config.toml
n_layer = 15
n_head = 3
d_mlp = 384
norm_eps = 1e-05
bias = "qkv"
init_std_o = 0.0
init_std_down = 0.0
optimizer = "adam_variant"
beta2 = 0.99
warmup_steps = 224
doc_mask = false
train_tokens = 85080000
steps = 10386
Each number is 50 + 12 x the weight over the matrix's rms, rounded and kept within 0 to 99. Layers, rows and columns count from 0.

# k: layer 5 attention key, 96x96, rms 0.0857, rows 14-31, columns 0-95
# q: layer 5 attention query, 96x96, rms 0.0889, rows 15-31, columns 0-95
# v: layer 5 attention value, 96x96, rms 0.0685, rows 0-18, columns 0-95
# o: layer 5 attention output (transposed), 96x96, rms 0.0633, rows 0-17, columns 0-95
k14:39 42 51 55 48 38 42 57 73 33 84 73 57 87 60 57 82 17 48 58 54 74 49 34 24 58 52 58 44 58 54 41 51 63 49 47 64 69 53 26 40 33 79 53 45 41 52 46 67 50 52 58 48 51 38 55 42 45 51 58 30 38 60 45 52 40 48 58 44 22 51 52 56 60 73 55 43 51 39 45 52 22 58 55 46 00 58 69 59 54 33 51 65 43 40 51
q15:66 51 51 58 52 44 33 54 20 57 59 63 42 56 42 46 52 57 42 90 54 28 67 59 54 49 20 31 34 51 57 49 30 63 48 46 36 44 58 45 52 44 46 31 74 35 64 35 36 55 43 31 58 44 42 57 59 57 72 43 48 41 67 50 58 46 50 54 27 49 65 48 54 47 46 42 37 24 61 51 39 47 51 63 48 47 62 69 60 46 54 56 51 67 61 71
k15:55 37 67 44 59 56 48 34 46 40 59 54 60 82 81 49 69 30 49 64 52 58 54 52 49 59 56 57 45 47 52 40 48 54 53 47 48 46 59 51 54 48 74 48 30 27 68 53 35 44 40 49 45 43 37 55 57 51 74 37 30 44 41 44 78 59 57 61 20 43 71 43 50 49 64 50 43 48 44 42 33 37 43 43 45 10 69 60 61 60 36 55 58 28 57 66
q16:57 55 47 47 54 77 56 82 22 40 46 47 32 65 42 51 44 69 33 72 63 33 62 47 71 33 48 60 33 41 61 65 46 54 45 49 19 58 57 44 59 36 50 46 66 33 56 62 51 49 69 31 34 32 69 28 51 43 50 56 48 43 32 24 51 57 50 38 34 68 56 53 60 54 33 54 39 39 73 62 68 34 45 73 39 46 58 39 65 66 47 54 67 54 34 49
k16:65 57 63 39 66 51 54 35 19 52 45 40 54 76 78 39 21 62 40 67 38 30 57 54 68 44 74 62 45 32 41 39 39 49 58 57 39 44 81 53 53 58 47 41 32 51 67 55 65 60 23 51 69 40 42 61 54 70 54 44 62 45 28 34 75 78 39 52 20 33 92 46 56 82 57 45 49 37 41 56 36 49 38 46 37 51 55 41 58 34 48 58 56 40 51 48
q17:65 49 42 60 61 60 41 62 39 62 42 62 36 58 36 42 60 54 45 78 41 43 65 47 62 47 37 43 30 55 44 57 32 54 42 45 27 55 48 38 60 45 49 43 73 33 52 61 51 35 60 31 44 48 64 52 65 55 52 50 42 36 51 44 58 60 50 52 35 54 60 52 49 52 43 30 41 32 70 51 46 43 53 67 46 52 60 63 64 60 46 60 51 53 53 56
k17:51 43 54 47 64 60 53 44 43 56 46 38 61 68 72 40 34 42 45 55 45 41 56 56 45 53 61 63 44 38 45 49 49 57 52 43 56 39 67 45 53 57 63 50 30 42 69 52 57 50 44 44 49 40 37 61 52 63 59 45 47 44 31 34 60 66 52 47 19 52 65 40 38 56 52 52 51 34 54 31 27 42 39 49 54 33 63 55 58 55 48 50 75 44 58 65
q18:40 50 63 25 57 67 59 52 59 43 42 34 46 49 65 55 52 41 51 32 43 70 40 34 64 47 62 59 73 59 34 50 74 39 52 60 59 47 30 67 48 55 47 72 40 48 48 62 56 38 63 73 47 57 47 29 45 39 48 44 54 59 28 65 47 53 55 51 55 49 53 41 39 64 49 45 75 74 25 39 54 51 31 51 67 41 41 36 44 52 52 51 52 30 49 42
k18:59 52 40 55 23 41 50 69 54 39 37 46 54 41 40 41 36 70 56 30 70 52 45 35 45 56 39 44 72 55 47 46 40 53 47 52 56 68 53 39 49 57 35 48 58 74 50 56 42 61 62 54 52 54 61 35 40 36 29 60 58 54 60 51 27 55 32 44 61 47 27 63 60 67 38 55 54 51 52 58 65 72 39 79 54 69 36 49 33 33 52 46 50 69 33 40
q19:53 59 55 65 23 61 49 47 43 61 72 63 42 38 37 48 49 54 48 80 65 32 66 66 44 55 33 28 37 52 72 49 28 69 63 51 55 53 74 35 63 36 47 28 51 39 63 40 27 56 46 31 60 49 35 58 54 54 62 46 44 37 62 39 64 40 44 43 34 45 45 42 61 41 29 49 31 32 47 55 40 40 63 49 35 60 46 74 46 44 48 58 45 61 60 64
k19:62 41 56 51 75 37 56 31 45 38 46 61 56 48 68 56 66 41 47 62 44 52 59 57 64 56 46 49 31 62 54 64 73 57 54 55 56 40 60 58 56 42 64 48 43 13 46 45 26 33 40 46 26 34 37 43 54 44 82 48 36 51 27 54 70 50 68 53 41 51 55 32 51 46 73 41 42 30 23 60 50 37 66 46 37 26 63 51 74 57 46 50 48 17 59 68
q20:33 61 15 60 35 43 67 27 76 43 44 59 60 56 62 38 53 50 47 39 32 76 58 52 60 57 69 54 56 40 52 60 50 39 52 48 61 46 35 62 42 76 57 55 49 42 58 54 68 42 54 37 35 51 69 53 46 40 28 43 53 59 44 57 48 55 55 64 68 30 23 43 53 34 56 50 43 69 43 44 49 29 26 54 76 53 77 53 49 47 36 41 55 58 26 50
k20:58 52 46 49 49 57 52 54 58 58 23 43 46 14 27 45 27 73 52 55 48 41 39 47 42 47 57 45 68 37 52 48 56 46 45 70 51 60 38 53 51 62 25 70 63 69 35 47 45 44 61 62 53 53 65 53 59 48 46 39 68 59 50 46 46 49 58 55 59 63 48 44 44 34 40 49 54 58 58 32 43 50 47 49 63 99 32 34 35 59 54 49 55 53 60 49
q21:36 49 33 58 61 21 50 50 64 39 46 49 71 53 49 73 54 56 72 36 43 58 37 42 39 67 63 63 56 37 58 38 70 41 47 27 54 54 32 54 51 68 65 58 48 66 37 55 66 42 61 45 60 49 72 60 57 38 34 57 52 56 29 47 39 56 53 63 57 43 37 65 57 45 59 59 47 51 48 37 45 28 57 23 51 38 47 36 48 48 55 32 52 43 52 30
k21:25 44 63 39 48 54 54 60 41 69 62 47 44 27 33 41 32 55 46 55 53 53 34 52 48 37 35 57 50 18 50 56 46 36 45 51 43 40 47 51 53 51 23 48 62 67 27 55 60 48 60 62 61 81 71 57 53 41 39 37 42 53 69 37 40 35 50 53 52 67 41 48 32 43 38 53 50 55 75 39 57 59 62 49 55 71 48 50 63 41 47 52 29 73 43 58
q22:45 55 81 43 35 38 55 52 59 51 64 36 68 40 41 61 46 62 55 38 69 43 37 60 33 50 62 62 39 54 63 39 52 57 39 52 59 54 74 39 58 31 49 34 33 59 53 51 34 70 47 59 70 55 30 43 55 60 47 65 55 40 62 21 52 22 44 31 58 57 55 52 75 71 43 77 45 46 38 72 56 64 78 33 16 58 20 50 24 48 63 51 51 48 57 45
k22:26 53 51 63 58 32 59 47 37 47 65 69 51 40 51 62 78 29 53 58 37 68 67 61 68 40 32 39 21 69 84 71 50 55 71 32 54 51 48 49 48 45 54 38 52 27 27 38 66 59 39 40 48 45 43 45 41 49 47 72 59 44 30 56 50 35 62 44 60 49 58 48 56 45 52 33 42 52 49 96 87 47 55 33 44 43 58 51 63 38 46 50 15 54 41 24
q23:37 50 64 37 53 85 60 47 55 50 46 22 26 61 68 32 45 56 37 39 52 66 33 36 81 40 80 67 42 30 34 64 74 39 42 49 41 60 52 60 43 55 49 58 37 37 41 68 55 49 63 53 25 37 55 20 52 37 42 62 59 39 50 60 59 66 59 47 57 64 45 52 35 63 44 48 67 75 49 56 56 52 24 73 48 40 51 26 54 62 38 49 53 69 27 54
k23:45 51 34 43 61 52 44 53 44 48 23 20 46 48 53 18 52 63 39 37 32 45 69 56 53 39 60 37 74 48 25 31 37 42 70 51 48 51 55 56 49 75 38 61 44 60 60 60 60 62 52 54 57 62 38 54 61 61 29 62 96 58 47 63 47 72 39 47 55 36 59 71 65 73 47 41 65 43 39 60 36 70 30 75 41 82 29 33 32 35 39 49 59 51 58 28
q24:56 56 51 26 38 52 54 82 49 45 55 41 60 52 58 49 58 48 50 58 47 51 55 54 41 37 43 45 71 69 63 45 31 45 66 69 61 34 40 53 55 42 62 59 53 61 66 38 50 41 56 52 57 77 22 55 57 44 55 36 40 66 39 73 43 45 53 49 56 36 53 51 38 66 48 43 66 40 29 35 54 51 38 60 56 45 34 64 34 36 48 46 40 22 64 49
k24:41 64 52 68 26 46 44 64 61 35 52 58 40 54 45 62 50 59 54 47 73 68 18 40 53 61 31 52 37 62 43 42 41 58 44 70 55 74 53 27 49 44 41 39 67 46 43 43 32 40 72 60 48 55 74 40 45 38 55 41 43 59 50 44 37 48 36 49 48 50 46 44 65 56 55 63 45 56 50 63 68 64 61 70 62 48 38 70 48 50 48 52 54 46 35 67
q25:46 69 45 62 54 44 69 55 59 61 45 40 65 39 46 69 41 47 64 00 41 57 67 38 62 68 57 52 55 72 48 45 61 42 47 29 48 37 50 43 70 49 46 41 45 59 42 51 36 44 72 60 58 44 40 66 30 49 56 46 37 70 35 50 52 55 42 55 51 50 56 68 47 50 51 28 35 69 22 46 51 49 65 08 60 57 44 54 35 52 54 42 58 18 58 45
k25:53 52 43 72 33 60 48 43 35 66 55 40 37 31 47 74 51 57 77 22 64 44 55 56 67 52 38 27 32 53 47 84 47 47 40 44 46 39 38 50 64 55 43 34 63 61 48 71 41 43 68 37 47 44 68 20 28 38 53 52 40 63 61 49 22 39 53 59 54 67 27 44 51 39 09 55 45 51 59 48 66 76 35 58 53 66 60 42 55 48 77 48 40 77 41 48
q26:44 57 56 48 32 70 48 49 46 67 52 60 43 41 52 32 59 45 37 84 45 36 59 67 44 40 47 43 52 69 66 49 26 65 85 51 33 48 57 48 45 55 36 39 55 33 60 51 53 51 37 24 40 76 53 79 54 69 47 47 48 49 59 72 53 41 48 48 51 53 41 34 37 39 40 28 47 33 60 49 57 48 45 63 39 59 55 75 69 36 41 59 47 65 49 46
k26:71 59 40 70 54 36 44 52 65 55 21 62 40 40 46 53 30 59 45 60 49 46 75 42 47 52 44 47 51 36 33 41 66 58 54 53 51 46 58 39 56 66 39 62 49 57 37 27 38 34 49 51 43 39 43 62 62 65 72 57 51 61 46 55 64 37 53 61 46 42 31 42 59 40 61 47 56 50 29 47 20 52 62 46 55 57 32 44 33 70 67 50 60 30 82 51
q27:47 37 49 55 47 37 50 41 61 49 37 42 32 43 41 63 56 49 53 17 60 65 48 41 41 57 58 54 41 37 41 38 78 46 19 42 77 63 62 46 63 50 35 50 30 66 33 47 53 45 63 68 70 41 44 48 56 26 49 65 54 47 45 41 39 41 40 57 57 64 54 65 64 59 58 64 59 76 47 66 32 41 66 35 29 47 47 41 33 51 55 14 53 64 52 66
k27:27 33 56 57 64 42 59 41 51 56 74 50 52 36 51 46 72 26 65 36 30 73 60 65 53 28 55 41 51 59 55 65 60 36 53 38 48 29 33 74 32 53 75 58 30 50 47 59 79 55 57 57 56 71 51 47 50 52 30 42 69 42 51 64 53 63 57 36 69 50 51 69 41 43 61 36 41 41 63 58 70 42 44 37 27 30 55 45 49 46 41 42 32 55 26 46
q28:46 74 53 49 51 54 64 44 58 69 58 53 73 29 58 47 53 48 45 44 37 46 44 48 43 61 60 48 53 64 55 57 50 39 67 43 40 31 31 47 47 51 48 42 41 47 50 37 57 50 40 47 32 69 42 72 40 66 38 49 48 65 61 51 75 45 60 47 54 40 38 45 24 39 49 41 49 54 42 28 63 62 32 27 65 61 54 63 52 64 39 50 47 28 48 30
k28:57 60 31 58 41 58 49 54 46 61 25 52 47 30 34 67 42 64 51 33 47 49 52 42 51 61 36 44 60 48 49 64 52 64 38 56 43 45 45 36 64 62 31 44 74 55 36 48 40 40 51 54 54 51 52 45 40 37 57 59 51 54 56 52 33 37 56 63 55 66 27 47 53 39 24 54 51 54 59 53 53 66 62 52 71 86 47 54 44 54 79 41 53 60 68 47
q29:52 54 52 38 41 58 48 72 32 53 55 59 39 40 56 41 49 50 36 87 42 30 59 56 54 37 38 42 51 72 56 55 25 45 83 68 38 44 42 47 46 35 51 45 59 35 71 30 48 55 25 42 40 79 38 60 43 79 57 45 43 53 62 60 67 36 54 31 39 50 56 48 28 57 44 29 55 27 57 33 63 64 33 63 40 57 51 61 64 42 45 65 46 48 58 49
k29:61 55 42 60 54 44 34 48 53 39 28 65 41 73 54 63 54 48 37 51 53 53 60 27 56 87 46 56 54 55 36 39 43 64 45 55 61 51 59 21 71 56 42 39 55 43 46 43 40 52 49 50 51 22 55 58 32 50 79 53 38 48 39 40 44 40 31 73 24 32 44 33 67 60 42 59 44 55 26 47 44 50 61 55 55 38 46 63 47 62 71 54 79 27 75 65
q30:58 43 42 48 38 69 51 54 30 78 61 48 36 38 40 46 48 53 50 75 58 29 69 43 67 52 36 22 48 69 51 43 33 68 48 59 53 44 61 39 73 39 49 36 61 40 56 42 23 45 65 36 61 51 31 61 55 40 71 39 31 52 55 64 60 47 40 60 24 53 59 53 59 53 32 33 54 32 31 47 34 37 50 63 31 48 54 79 53 59 55 53 48 56 71 69
k30:61 39 70 48 46 44 46 23 59 36 52 45 48 76 92 41 68 48 58 45 48 62 50 49 61 48 59 56 39 59 32 49 53 60 51 52 56 35 57 60 57 45 77 47 34 30 64 60 16 46 53 35 35 45 37 41 48 32 72 38 34 56 38 55 63 64 51 62 28 48 43 42 54 58 72 60 45 27 38 55 46 58 43 56 50 12 54 52 62 62 43 56 60 25 36 80
q31:61 25 85 06 54 67 41 63 27 55 50 36 37 45 49 46 48 39 44 59 66 37 42 58 57 24 29 42 54 56 38 35 61 62 53 57 51 54 71 45 54 31 55 48 55 64 54 31 34 42 38 78 65 56 20 42 52 50 75 58 45 42 45 57 42 38 38 46 50 67 84 49 43 74 59 59 78 40 42 51 45 72 69 58 30 32 29 48 51 45 64 60 42 31 77 62
k31:47 34 65 47 53 47 37 47 59 32 87 61 47 91 76 47 79 35 53 42 61 67 59 59 54 58 50 48 35 73 55 38 48 63 48 41 56 65 61 49 43 48 73 38 44 41 60 51 49 58 34 44 43 48 43 50 36 50 46 67 34 42 56 57 54 54 39 54 46 35 54 61 78 61 67 58 41 47 20 74 76 42 49 71 37 00 52 66 51 44 29 57 50 43 32 54
v0:48 46 46 47 65 56 48 42 55 34 57 40 50 48 44 44 47 49 57 54 44 61 60 57 49 56 46 39 55 66 72 47 50 37 62 55 40 43 55 58 50 51 47 33 57 39 79 47 45 55 37 42 65 31 61 43 57 57 51 56 44 44 45 57 49 55 37 55 53 56 38 50 67 50 47 59 35 48 47 71 55 42 46 52 32 55 49 44 31 40 50 68 41 37 47 36
o0:40 46 49 45 53 52 51 44 76 63 41 37 50 48 75 49 42 44 40 47 55 38 42 47 53 58 67 57 44 49 47 56 49 53 50 45 52 64 49 58 50 57 41 46 47 63 27 49 64 61 43 54 48 50 38 58 30 44 48 56 50 38 45 39 52 37 60 48 48 53 50 57 45 40 58 66 60 59 50 48 40 59 50 37 68 50 58 47 47 57 45 42 52 49 37 65
v1:43 40 46 58 51 53 70 59 46 64 57 58 41 42 48 42 63 56 75 53 46 41 61 56 58 40 43 13 50 42 40 43 35 45 49 58 33 46 60 61 61 62 46 50 60 54 46 65 52 34 41 53 64 65 54 38 48 53 44 39 52 48 52 69 55 52 47 72 62 41 42 49 34 55 57 39 62 44 51 40 53 39 36 57 52 49 55 42 43 71 47 55 55 63 35 40
o1:50 46 57 35 56 47 31 47 36 46 48 68 49 51 43 54 43 64 43 83 48 55 57 51 51 60 43 52 39 59 60 50 43 44 65 43 53 61 50 43 49 21 49 52 33 43 55 37 56 61 37 36 59 59 60 56 51 65 41 62 59 28 48 36 61 39 52 35 48 45 55 48 53 46 39 51 51 36 53 63 57 62 59 61 41 46 36 43 50 47 49 63 53 50 56 54
v2:49 45 48 59 40 40 65 59 44 69 61 41 44 37 63 39 39 45 59 50 63 34 53 63 57 34 44 36 38 36 35 66 49 45 49 59 45 42 45 63 47 53 56 51 45 52 51 59 55 40 55 44 57 56 52 44 53 54 53 40 51 65 54 48 46 60 55 60 52 67 44 50 31 45 53 45 51 31 52 49 59 47 26 48 54 55 66 52 67 43 47 47 62 68 33 49
o2:51 50 66 31 49 54 46 52 32 53 43 56 40 39 47 45 55 53 48 81 55 59 41 54 48 69 46 48 40 57 42 46 43 38 45 57 52 53 51 42 47 31 55 48 41 50 54 35 58 59 36 47 56 55 43 46 55 57 44 56 54 39 43 55 50 31 57 41 66 44 56 43 47 53 44 39 61 61 50 52 56 68 59 71 39 55 27 33 49 53 57 52 52 51 60 53
v3:48 47 34 38 72 46 47 59 46 31 65 74 47 52 57 62 47 63 41 54 65 42 58 38 42 56 30 51 62 48 49 50 51 54 51 51 50 65 67 41 65 39 46 49 62 60 57 32 48 64 51 48 58 54 41 52 31 46 51 52 56 48 42 56 45 39 24 40 59 49 47 50 47 55 44 39 44 42 57 43 55 61 58 64 57 61 58 51 43 29 55 50 29 50 58 56
o3:54 43 60 59 61 43 32 48 46 60 51 42 65 36 32 38 54 54 56 37 42 50 61 50 41 24 54 36 53 57 81 52 50 61 67 63 40 67 42 40 56 49 51 52 48 52 46 53 63 41 54 61 47 48 38 59 39 53 58 56 37 52 72 49 43 73 58 53 55 53 49 62 46 56 58 48 33 37 49 42 35 42 61 49 53 51 48 64 36 36 62 39 47 52 50 46
v4:55 68 79 57 49 48 51 50 56 51 43 53 42 48 56 51 50 56 45 60 39 65 43 42 44 49 53 66 57 41 39 27 39 44 41 52 74 41 54 51 50 56 55 50 53 42 52 70 58 48 60 53 47 78 57 43 41 44 40 42 55 49 50 42 41 41 55 64 47 44 48 48 29 57 51 63 49 42 47 54 57 54 51 25 51 43 33 54 54 42 56 34 54 55 43 70
o4:54 53 47 80 45 43 46 61 40 38 60 48 58 58 40 54 64 50 47 45 45 49 47 59 57 56 51 43 59 38 56 72 57 47 44 35 53 39 68 45 41 46 49 42 34 51 46 36 40 49 38 43 45 41 57 53 53 68 54 41 57 55 48 31 38 65 17 62 51 38 38 52 65 43 37 50 53 50 50 48 61 46 54 62 52 49 60 52 56 59 46 68 39 54 51 54
v5:53 56 64 57 60 60 50 44 47 61 36 39 44 51 63 47 30 48 58 56 51 60 48 45 46 48 63 60 49 47 44 55 57 57 42 44 87 43 50 48 48 51 53 56 42 48 42 42 64 43 69 62 62 49 46 58 48 71 52 41 52 59 33 41 45 45 59 47 40 53 50 44 33 45 51 53 42 37 50 44 53 33 33 24 36 42 48 54 66 55 53 33 53 43 39 82
o5:55 65 51 54 49 47 52 59 49 45 44 54 58 60 52 60 59 43 45 30 49 55 33 44 44 63 66 52 59 47 28 50 59 37 25 40 56 32 64 52 35 54 59 57 48 59 30 43 48 65 46 59 47 39 55 38 67 46 46 44 47 64 34 58 41 54 40 72 66 40 40 64 47 45 55 38 58 57 47 47 53 72 42 51 54 52 51 45 56 63 45 48 43 45 67 50
v6:46 35 32 44 51 53 38 50 42 48 47 41 48 66 51 63 47 51 56 55 37 43 48 53 52 59 34 44 41 52 38 52 49 42 59 45 47 65 59 44 55 57 53 49 47 49 58 53 51 42 40 44 61 43 54 47 52 66 53 41 47 66 61 42 40 44 44 67 57 56 48 36 37 39 59 49 64 39 57 39 49 77 59 54 62 55 59 53 48 49 44 66 73 52 47 47
o6:59 57 60 50 51 45 51 53 48 59 42 42 48 50 53 56 51 67 32 55 48 54 50 51 49 49 61 39 53 50 48 55 40 46 54 49 40 51 49 60 49 36 47 67 40 61 43 54 46 50 35 38 59 31 60 55 48 49 50 61 53 32 48 55 48 45 63 42 59 47 62 59 39 57 49 56 57 49 58 44 43 52 49 46 34 60 39 38 52 50 80 37 52 42 56 57
v7:38 43 45 35 73 40 49 63 49 27 55 56 52 50 41 54 50 51 52 59 39 42 48 72 57 53 34 39 42 75 63 33 49 27 67 57 28 52 51 52 49 47 48 44 59 55 46 51 47 54 51 51 69 54 50 44 45 71 55 42 53 44 54 50 46 68 32 49 73 44 47 43 55 58 47 31 70 52 62 60 55 52 51 77 29 52 61 57 36 29 43 61 45 50 52 33
o7:50 43 50 51 58 47 39 34 52 87 40 48 31 35 51 39 48 68 42 67 52 60 57 58 53 39 46 40 47 47 64 59 47 47 70 54 54 66 39 48 54 35 46 49 40 44 62 38 49 52 33 43 43 71 37 80 31 44 49 56 50 33 48 48 63 35 65 43 46 60 60 56 44 41 49 50 36 49 50 49 30 37 60 45 67 48 46 49 49 58 66 54 60 59 39 50
v8:55 53 53 47 59 48 51 51 51 21 61 54 55 41 40 51 56 53 34 52 58 35 44 59 46 59 43 37 47 46 38 52 47 46 63 54 44 60 33 56 57 37 49 52 60 55 31 59 57 39 65 38 63 59 42 42 46 53 52 40 43 62 38 54 51 51 43 45 64 50 38 42 41 50 54 52 63 48 49 40 48 54 50 65 56 51 61 48 68 46 48 48 43 58 65 53
o8:45 37 61 49 48 43 48 63 39 77 54 52 40 46 28 49 53 55 55 51 45 59 58 56 50 38 47 38 49 57 60 42 51 53 54 55 54 54 43 40 61 46 57 49 58 37 71 41 41 48 48 58 50 64 46 59 36 43 64 44 58 47 49 50 60 38 57 45 44 66 62 50 49 60 49 37 42 42 40 56 43 61 59 51 45 44 39 54 40 50 48 47 47 49 30 28
v9:50 44 44 53 62 53 47 56 49 40 55 60 51 50 56 46 52 43 55 44 52 37 52 59 51 52 68 41 43 46 72 41 33 48 52 50 32 56 61 45 47 61 49 47 52 70 49 56 50 53 57 63 62 59 52 41 57 72 35 47 60 51 49 43 36 56 36 42 58 36 50 45 44 50 42 31 67 49 50 42 60 48 41 57 40 53 69 46 47 28 52 54 60 62 52 60
o9:56 65 57 49 48 41 39 45 48 59 49 45 48 45 37 45 53 62 57 65 44 71 53 60 40 49 28 49 45 54 74 49 44 47 64 63 47 54 65 59 40 29 65 53 32 62 48 43 41 43 50 42 49 48 40 57 47 61 35 56 40 37 49 47 56 50 54 42 41 37 54 65 48 48 49 43 30 40 45 50 42 40 71 55 57 58 41 51 49 54 48 63 49 63 55 53
v10:50 43 44 50 45 49 50 41 51 54 47 44 52 44 44 52 47 43 57 66 50 48 46 53 57 58 54 35 55 65 50 56 49 32 50 40 54 39 30 46 62 52 51 44 46 58 49 55 49 20 57 42 69 47 54 52 63 71 49 53 52 57 31 44 54 59 46 58 55 59 60 34 40 32 52 43 72 41 52 39 50 47 36 51 53 43 66 52 52 54 53 45 49 61 44 41
o10:55 44 56 39 56 41 58 54 47 66 37 49 33 46 58 49 52 65 47 58 47 48 47 53 57 56 49 46 51 47 35 39 45 37 39 45 56 52 52 47 52 39 53 64 53 38 54 40 44 51 34 57 46 46 52 61 51 46 50 45 58 57 38 60 53 37 68 55 45 53 49 50 44 54 52 48 65 47 43 63 40 74 50 49 45 45 41 30 56 69 62 56 58 35 44 44
v11:42 44 57 43 54 69 49 43 42 44 49 55 53 47 42 55 47 56 22 57 47 37 50 60 47 52 56 73 36 43 81 42 51 38 61 43 48 64 50 52 48 58 41 52 36 65 54 52 43 74 48 45 47 63 51 57 61 57 37 52 53 28 67 61 67 60 47 50 54 33 59 72 50 49 46 40 42 57 46 37 43 50 54 65 37 49 60 60 29 42 48 39 53 57 56 43
o11:62 59 34 44 44 48 54 53 40 50 61 55 38 48 52 41 52 55 60 67 54 55 54 48 52 44 26 47 47 43 54 49 60 54 79 67 46 52 38 44 42 43 47 45 52 31 85 56 44 33 63 43 39 77 18 59 39 60 51 39 44 48 54 60 59 59 43 53 37 38 47 41 49 61 51 45 33 53 44 64 42 22 54 40 54 56 42 61 60 57 46 55 53 55 44 47
v12:47 38 34 46 71 68 40 33 56 55 50 33 50 60 57 45 52 45 49 51 54 33 50 54 50 73 87 56 50 51 57 38 58 44 57 42 46 74 80 53 42 60 51 37 29 46 51 35 61 49 54 66 57 44 64 53 57 69 45 56 58 37 45 53 55 64 34 62 51 41 46 53 31 59 56 28 67 42 48 42 41 58 27 48 28 57 55 54 54 33 45 41 72 56 52 59
o12:60 68 60 45 50 34 45 59 58 44 53 56 48 64 61 51 53 58 37 56 33 72 40 41 45 49 39 61 46 48 41 40 49 51 66 54 47 42 55 69 37 36 53 68 44 79 57 50 38 57 41 44 53 54 34 57 51 64 28 37 33 41 35 57 68 43 42 56 46 26 56 82 33 46 52 51 40 42 59 55 43 47 60 30 48 52 35 43 58 60 40 58 45 61 63 56
v13:46 47 54 60 40 30 45 42 51 37 50 48 54 43 55 43 53 40 62 56 45 45 46 49 52 46 41 42 49 65 32 68 52 51 41 51 51 37 37 50 57 53 54 58 56 53 43 61 51 22 73 43 41 62 42 40 51 46 61 48 54 67 35 55 43 61 60 58 56 45 41 37 45 51 38 59 51 54 54 42 43 40 26 61 53 49 59 43 69 55 51 60 53 53 44 53
o13:55 45 65 46 48 55 53 56 39 65 44 52 43 46 49 58 56 56 50 45 55 54 51 56 42 63 57 43 48 49 48 40 40 43 24 32 57 48 55 48 65 38 74 39 53 49 48 43 52 59 46 51 57 34 61 45 52 47 44 59 57 47 41 34 54 35 55 48 61 63 55 45 53 51 52 48 61 53 55 43 48 78 61 56 44 45 41 39 48 53 57 52 54 39 38 42
v14:46 61 45 49 58 56 44 48 50 60 49 48 44 57 47 46 57 36 47 37 44 53 50 63 52 57 64 63 57 57 66 24 43 41 60 37 44 57 71 59 51 55 47 52 41 50 56 25 56 71 44 52 57 41 60 77 52 69 57 44 46 22 60 72 52 62 36 45 45 43 47 68 51 52 60 27 45 49 51 46 49 37 58 42 39 59 47 66 39 44 48 50 48 45 58 48
o14:51 65 44 53 69 54 50 36 59 46 54 58 54 56 60 59 43 48 53 51 36 49 56 30 49 46 41 60 39 58 41 48 62 61 69 66 47 41 46 59 23 57 35 58 47 57 44 57 35 48 54 51 36 68 37 51 37 46 53 38 31 58 54 61 48 51 40 56 40 31 42 54 50 44 58 57 33 43 54 61 52 35 36 32 66 41 52 53 61 64 56 52 53 59 70 64
v15:56 52 49 50 72 38 44 59 53 39 60 64 51 47 39 56 52 50 43 42 48 51 48 50 52 53 28 51 56 66 57 44 44 59 54 51 47 62 72 49 49 44 47 52 56 62 56 11 62 58 41 59 66 49 45 57 48 67 63 53 44 46 42 38 42 58 34 44 46 49 56 58 74 67 40 52 44 58 50 57 54 65 75 60 53 55 47 61 37 28 48 55 25 36 63 45
o15:34 42 46 72 54 48 48 32 60 57 47 36 68 37 44 48 33 46 56 21 43 57 61 50 46 28 63 50 53 65 67 58 53 65 44 53 52 62 45 59 50 65 51 54 55 57 34 67 47 50 58 53 52 47 45 57 29 33 60 42 49 48 79 55 40 63 55 60 47 58 53 57 52 36 63 60 34 50 51 45 37 23 43 33 67 49 67 64 33 43 56 40 54 53 60 64
v16:34 46 51 34 44 57 48 57 49 42 53 27 53 50 55 56 39 40 24 57 31 57 41 52 51 48 74 66 39 73 47 37 52 34 56 44 54 62 52 63 38 42 43 39 31 46 48 47 58 36 51 50 49 62 52 70 59 84 53 50 50 39 55 68 62 57 58 56 52 63 58 45 35 55 34 47 62 53 58 37 45 50 51 52 26 52 60 52 49 34 41 31 64 59 56 52
o16:62 50 39 46 53 50 60 55 43 69 52 54 27 48 53 39 56 53 52 56 42 47 34 51 51 43 30 50 49 25 34 49 61 39 62 60 68 41 42 53 35 50 42 46 43 42 88 52 40 64 40 40 51 66 34 76 42 52 53 26 41 59 32 54 54 50 45 70 44 33 46 52 52 47 56 33 56 57 44 72 37 45 46 48 45 52 45 49 66 72 67 62 54 59 55 44
v17:40 52 54 59 37 60 64 55 56 76 59 35 46 33 47 42 51 57 51 52 66 30 55 59 48 48 60 46 47 30 49 50 45 49 59 56 48 38 46 55 45 69 46 40 35 42 46 61 53 55 59 45 49 45 63 45 60 32 36 40 44 49 56 52 59 47 46 48 59 58 39 58 32 48 54 47 60 47 56 55 52 41 28 35 49 47 61 48 56 60 49 46 56 67 46 49
o17:45 50 60 32 49 42 42 64 37 45 56 72 44 52 45 44 58 49 50 85 47 60 58 51 60 59 30 54 45 53 50 51 45 48 61 63 52 54 49 37 42 32 51 46 42 46 59 48 53 48 46 48 54 72 37 47 54 62 43 46 55 45 47 53 59 40 50 42 43 35 50 39 53 54 40 44 55 46 35 56 56 54 60 67 39 49 34 46 57 43 25 60 49 56 47 48
v18:51 44 50 30 46 79 52 31 50 51 48 51 52 50 58 31 54 42 50 46 73 39 52 40 51 63 73 70 44 39 55 51 53 57 64 35 53 67 74 51 51 53 59 48 40 58 54 38 44 73 51 61 40 31 56 41 68 45 47 34 56 38 39 48 50 61 45 50 41 24 46 53 54 43 53 49 53 41 49 59 53 69 49 44 57 50 57 56 62 46 53 62 61 55 37 48